config.toml
n_head = 3
init_std_o = 0.0
init_std_up = 0.051
optimizer = "soap_variant"
beta2 = 0.95
warmup_steps = 200
doc_mask = false
Each number is 500 + 50 x the weight over the matrix's rms, rounded and kept within 0 to 999. Layers, rows and columns count from 0. Numbers have three digits each.

# layer 9 MLP up, 384x96, rms 0.216, rows 245-310, columns 48-95
512560522508449556555484499564496470514535462445528533507461495509522499487522458500472508588441491614530552527407443482507464510561534583554479
569445505537560512536559465447486567506573514451531532437533513411476604591441488479459444504425444480478448538427509425520561533521521514554555
407484535479452551494554564561486517555507541527457492510479458560476474515480504538573442532571480425435475504500486473541488530518445516442446
514486637562485573548571448507520569526557508498383630526577548566506417511520487529446588547462522519478557544496536451529472469558388513482580
488442424529454449564493460436543386526564536439593451657537561472493557507517520526508520574464525571437481553505516386531529398484468488496473
479453394419495435551514493615512594494539535555504417487413501500407449466476463537561520527439447432501506521525400414566461543560458523451519
495431555509513435432531563530455561572567547532501530515533551480419448494514512458549435464503485533532471430393403522514520511548509480385566
565419495402477529556480451408486577470457459461420569409501502486522499518468606543488542508506501524543432481385471588472523452629630395515485
503503471452522528440542442418431478562529507557522489523567517553502481513507508513473471529507494447511533538511409467470483541513423552425416
580430517474427515453587488528535573525561508527501541572557484547491522515503498460551401480448349344613437490560495445608503517490432530442507
417479542503452541459520533589477555600516510607564519480522472476501483509547493423469457597460440391493420509482437506499518510576469510525514
460444551550474559496519463472501653620541487501415567514468500559390456501546533449413449463482442561503517529468412453541524444523469571446572
535503479380507450634493521507422439505469489487547450522534475482498536393543624483534528461562509541421617477474505467518573391442449496555556
523501473431484460427483436533467491486478482534490513620527602426393494451554518510513518619480466532557448447508464494512519414593457426467397
528501527467536557496512511480484568498549536541494472414471552512485498523483496591447531493453565535552484572514595538494518442517474398516477
498526466537506562437516506479503455452493557515427507535485544511543529461459500462474481462457453501526514518527472485516483523512544499523496
480477442522459501529583426447436414444541549515470594556502443530438532460551599494591478456508427480538493459409442480526521467535510526391558
465477591440508567543542448533523541502444506489446393493530483483408458470466524541463573452479412464478494486543479486596515533464478474517509
485467526486413456523549518491484449453499526492557518548413485417472453430448447404479475476520529516427445554426407462520432576418568454519492
483564447509557552498510462545482513493508558525529497499515507505491483583560439541495530477486474484551489469439541494460442573543498536524479
541510437476523477563617472533435424509481502579545381473562543473482527525390449509465544386487436564541464437530490491556516459501367507523570
504523524477471510455514506424444467463449543515421486494462458474544523575463462548426462481481535468532479493430619489476525436562474528542452
462531578569476550531496455429448526462513471527473479501586455471419466474488491529483448455490554489494526522509482536526543490564469420478542
563491526527541431483567461498579544440526639457379413474496499453426341464478527471460407496517513488459417585470543416482408502533470459479507
529481455493537466526557478461378493522488444561422464499433457483543604525492473587463456555416586551535502523572563445488557479514526523495456
524533553486520554570580411490472451511493495479580520477450537602452527498417452482516562354500515488485551426483516511464550465509495508598456
622537483425406521523497454474477454540535499423615481560596335556616450477552547435490514543568610512579545421492466491452603418519568533486457
486499517463528479506543500469548489438521424557524466468543566488501510507456457511519512540400548510412487498552433483473520460469502439500577
528448478462459502478491400491500520526549511493541562435462526506454428478515502544498456490532541455486508493501544519468514611532610479500517
460517548578552440569497433543411397643545460588639537621410547447533471514504464574463539554423430529492575480468520519510487440492507526550467
484474523436587538479435521441611699609502524446486583474499468534631551442438459535519486455550408561347468306472478542485518473493643490565496
487354504486557533539435455575480553423522454499481536451503507527488543486493438367539515527550576515479579338513444504406519438609525474520465
532569478499508520515532437462443470470439526501452480534464476449550458547499468495456453472535601448447524550472499406527557539521434515484513
516571603345467511482477483556430454567467481566446460504364443454538535509491542514463512522547494534617553534562517479376585392402490450540418
494538520505533594530549513463491533572525472472546578445510503434521434498450463524518464517530496505485556636511486478445479455480488518524590
545450529480484488509551522507447477516532452507457537432444493582445492567542503441419451457521476540442484450478466505537466379551455440523467
481607478503538605552482469526512498535488524504451469491512528496485506538460448447400550479550546452550542535549470545504481440530520587489510
506485420502537499547385550538445406534374654517523474581481536545463508515481461469517419494468479509418462444467464516484455507549494489510437
566503487490531521485478520525390520431555522569629557535522494473417474572570466439485524437511383474518528515501469533480451492527385477457491
477459539458523510585505504534445598522485323495519526542516542515525535494561466468509501517479504535512557521513535495556522531537530501537585
560433439512501483485492434530464511529530504637490534543544602516546399434545522475533542560545417541583447378489530483357513494588512587598510
548484522453558493528499468517509483478542420556573494438511473408542639452490482528534393442443461470500566459559475501563505437462455472560393
458467508486495518488543484551410483508494591456581489500515520492554481433491489485500444502469477474543519527455452487474518510487541471538515
584464477425447495479493524538506486521493433475490443453471469503574552523506520464461437438453354550550535502442457510535531469489538497503474
457519490487434487495538523468497443471516561486446595525525467486501476526411496499548488487511522419484459493475532530506530531541483525480522
508489598415573497547621530548463516548588485548583506519454578532640456482591552506475502446567439471430423487559499463593552477407551640428474
567492506522506507545509466462549514417559521514551460454492576494506515495467498478551565443519556547500480526440540557498448530515501511499493
468526497524497564521542527540537458516544491476505478525453525419507518518542477469455514476527550490514558469472491500516475599488484568495532
516485472463478517462528581484446477515530532454483567495583516506511511533540460437581450538500481451468504457540468491499500541511524467469474
483511483439426479568442594413494640578615468518443544495531455487506543480526488517498452461452613452515413481542425448460556533446501504479522
568498413385481559534473487489496517452542528469602509476475536561558463566480527479504417433476472472417490476509484488451581492401473493667412
525503485449459504543539460494436559578529480496510498513524547543502474631522495510482482501511523426450438463439532504480433469488517423459424
553534374459516497395441548451425445611486639647453562516603492492370442575625418439471546469515495499505505470419459477505547554416480426500462
545536480458451489528540492448460507453516499466418525539504543545599522428519399497521407514398467549451504469545577484526538533557464491522515
448492478500490524571470483429514512492516522610615444639508489517434495491455418544474390520470444470438489448578463533555527380463456450517480
536520527511545586411518496519481480530507505569488477508530455473490524444496420505570504487412484393463452579548469512485402506518454497457557
518490481530495573494524487507497513526501520480550532444535532536489513572470496555517479442435437503491444481455489554525461495542501498569491
520445453509400473491456476504545482554525433630428412518458531483482537472541397452418396567455456437515428501432583475499534523571597517468483
517521541623495535480540518497479528537549535553511495583491534448512476442530538414543486566484470572489522481468415535473500542518417455495575
470421522480576512551542494446469400480563499511498508561481437418617425496517358546546597535451525525509486500567482477581439431506433487470457
450521464496417491572546454448546548499486379528550483482508436473504541435535570488548526413462554480558492531511591437515495428511518578458574
512425532485510454548472522594393483592577536492498401436517537538481534479436528627492503523559430471568492500618430482471580465513471456463431
569410678524550501432486544515446477420578482528544409560535469454429479536561542439463410491521414516587501536472443490514554506498391485525603
518430587582543542473519510528537478544533509507468471530492525558407505502594458455599492498545480561477501464554456470596497500434469438450404
499456435425492499500525520454463459523504558456486575488404558556546533451476398579479483494476455488542545486545535498531535566482536466554462
457531515386489473484483545543437533562538449614523498406422579540465527496432517498589443547449498478505477504493454523421520520470493532558427
# layer 9 MLP down (transposed), 384x96, rms 0.199, rows 245-310, columns 48-95
584534465528437572576558424536498504518373649501419550558479533492444516424463514503575476465540505500474592621495557470517516507445497439530466
495512473526498554556476513556508437455454495424460453451517500533489437540541549499492542507518510564466485490524464499524454493483503486439544
516518457514555480555514506507611452567475560441595558583450515465502391439536552548535491497494480494498512436512454461524518465489398552549495
541512491504589472570497534489618540568476649512506531391464544512550569501495442501532571404640539500354456548481479605396515527423486492522522
526468492369515553511406576589462637535387517470599458578581489504523467494546448462374520565488499443487448391529517399499476605482583446477552
509503505477516531379465529486566476555472474444449502463450402501498568486414391488493444509530474492400467540482485539493488490475544522477528
546534459511465476532428534616511402451508478549543524585491585513537482604597474480517503528538470497567453446476507547410507467500480508478493
579463473597422426468429523473520609483446574506462482544476540513425483542504483482494414487504512523467582512383532513567529507474391457520616
526564439621611432464517553542491563511550425511444570497419534505459413477534493479522444483496603461434468515498478530513529476644516519482507
504557444365509539432491489499561436415554568589521579435466502519489537579454505492459572518553510546497505538486465468485433544506470469521450
406452433544459519459437547494524572472495525509538539496505456488498452542544518523552530448575522525547521435615436468566460422443536507500497
441492427474441501493422533504470598441516481543490530526507553434459569508508500513516538378458458492518461388481460618582456504455603520489555
492574543517448471453473377531525483467563594431580530632554432567591522470497534515491490552484437486546470542548448517468509529525500515444487
502515533505495417447456541498502539497537496523502524523465488502535460515576533534573496516454559468436593455542514535444490481467450548484531
505467456437469581556517440491456512474462541565586518529453434480528472471561619509491479543614513521462525561433491478510430458490506524511452
467414503518492514476516451475509504496519622498643505531491425488478480471504537482494528524510526511434543455468506498536485454480504491475523
544599491490458443461583557517535495559492444517546471486475506507488396603505498541482525551561473471448546567543502464494548543530482483524465
500560504560491499453455477521483404487555485446455587471504489465399502496505463473522538414528506480487503556494435541475439493532517603495452
574473565492451526535485471516576482532414495463437468432516556507443462492528475467418452496554475529529519471439487433485525588581474444444476
500485535492509550553503513526549494481490538529568511527485508491565500459520561532523500467509474489486496467536520558565503454521467485480517
460595407558486520544449480529530477614531577553410425468454606539490394456498486509446580503495534484369443409554580554300504477555555550435500
495440516522488484530503495507496485526479549513557508524476481471501442407532487517502510466548496505507568492493460545500472475505546489507516
464462520506439523520434480469440435414391551467567532443418489487514504428474487509488530570486527518483578560516514666476564433474484574447525
520447484414501497552476536478545452485494418469599532592527559436482443567492467465411509531556544441534373517451490507400568576582573495477392
465431476546508479479538504433493455513479702507576497515451438590510418572509497564494497544555542518495545473441455472536466480528528517510496
529551502472468548446529553453484493574519501512530492538528366488472425443486595549497426562508448460583502566533533543456471553441461549513509
494581552492556553576543506530530526565569557460326532451596492540521417450522577518423494430624574528535552500406532490392466511571542522562548
513528451483487538578506575480533539472520514469513530559462469468470414481498468510528473508506493524535489455487502543553466490480504508481430
482468579521430486574505525513548456415462482460565425546459499498490544457516517485495504522459431476519502512516446470480497432444498435452471
550472484576456506512457490587419452624386625512519476478449481444527510389617494532458633526517459509479477448566421475471560527570562566490379
554448471610545495454558595497607521564376564450443468505509587535549505509519460548540471540655449395500369523504471462467554385577485371572528
569440468436560532445471509477456404515414556507449459484434391458432516515474499433546492444482463511456623564496474590540547474516595456474496
498423534493514524549554488486518447535510579510558515454459469550490512405541516502483472530482493524473486489452481532536463439502496558488542
539576518451525446482547478565533513534505398542511561490548529529555507475395449512454544437491420550407521473596581493480517582403484471613499
472507559574519510468504540570427534340454449502489462411536491490440488444462459444482605528570538499419594508493568511508466506457524550510511
487547506435532484504538538477529575454477539491553524507550489518565478504472567543502470427475473510514468528470537512492522552547537518495537
509425445547498456470540496530468502494482526513581441493456481505498442548486537533580436460502511532480491516419477539488545561465439458481482
441540462519459495486459541506503414477561376607455560501507480448450542594549468479601553458509538513454418463429473432498438583454529530507419
557538495441556480447466516544492517587498599542544613567442427476404511584345475546509527479398557517550448517500504400551439492485612567557529
488561439550465508446498437502542389505506461525427470501510430433513470549470475503539560499518499497489498473512515521513525463443506517452422
568489500578418452499604418485494479488453555452544551481450629437547470426536573553569528481529440525501567472643400486497477559475596613440520
436438423474469492477492464492492482561498515493448485512473490563513434508504520400447559491527501425449420589413507529484546565528488481470558
560528512511517518498485501462632509477547404476477549518610515543510482536521567537468530479522452479453548491555535505419544470550474518482506
463542489509494573493458509508510553520467559475504448474493539472557496515473523516510559538500501425497421555466454499431526529488457470467495
493461549521499506474458482492537536487416436560540494525515479487526489462604515537495478502478462530487522510554476496551492475498443529502510
527460544490514518470457563521528533470527366510493479470533433516534413540555512532561492502569490501528500524582424393434553533521480503431588
461499521445486531446497450513397539529508633512512501506455444470511497478493502491513486487448456509448466524512427468524525440485517462561469
487411506473565528548537474431536534446482695504529508498467510495523459485539532526548515527507454529485517502482497471567461489524520456535522
459468533483498475571457435486521527479460468520520489528486473506500476430499491500513489459499491502437514533477468491475460455550496583492536
518567497551509508488424524522643502539504257440469517464523586540462544503457469515488515485534468538496469488465480488402493497552468499509510
517500457392528489408480513531396470485574506504578465563475500568486434484481444503537502414616399521412542503471516506508486373587517486579486
486428516556530516518465539550484505441538380410490489573484546526513434516535543533504540475482507506585479531527530540494498517540504500525585
557550451537524570465436646563470482506417469597587357563523446668472480566509473521559475537500527487406455556588477545423504494495491486530485
562405485631526528477483498508531492460420420475495534518543460480371473590484458516547553457499478504486527511469466515495476384445487483511557
450638542520499524491439574552493551541501588423516571388448528494485494512527455413447561547408500464495475522476479550436509573560566482467513
470521449503529514502547507477564550455394453493479479607510517468508523380540465491479469551471494507484506452501491475559496532487494509404406
480513542529491525498477464495504495476458491520578488555437474474478507432527511453459502467593526488496537521500463476508532495443480509435511
427508449571507486543478536520520493441390454495485550469512516558547533421493449566523490455527499483495640503403411534530487433603467572462452
524521511499504488443427495500443531451515543537535580555461467446503407523475503502567524446562509474531455503439513544585524504519505466442477
548528488419491491598529649519517507505455495487478480521529429514466549532633483537488486565501437535521514529457435498319544464555489509510464
531498514447506458411532476539479540530559506470472480566507540585477558552516437518485440522512486500523508502495433447526486532512426537568448
487519692394589526499577620544449439372526598518500347440530523531542422485588475564500511551441456444539371424510502487557514633487489498564623
474391474557443511463468510435525469459539481538509524563507579504519491565542498414504432591477423566438441494482439507557465618567463411504567
550475564587557497471473453522486588494467429498477445529565493527472468505453585581527519479589491505500532452601488461509507493452493488515547
489536551460506519494564497481562481522508613481490468409482449505475456459510559515516508449582536560474533501544492482525479395493505528496478
469580521424444530473479558503567539573519353501540480423518560536565513504378519517456528460518404506475448480513523448388580578454447423536538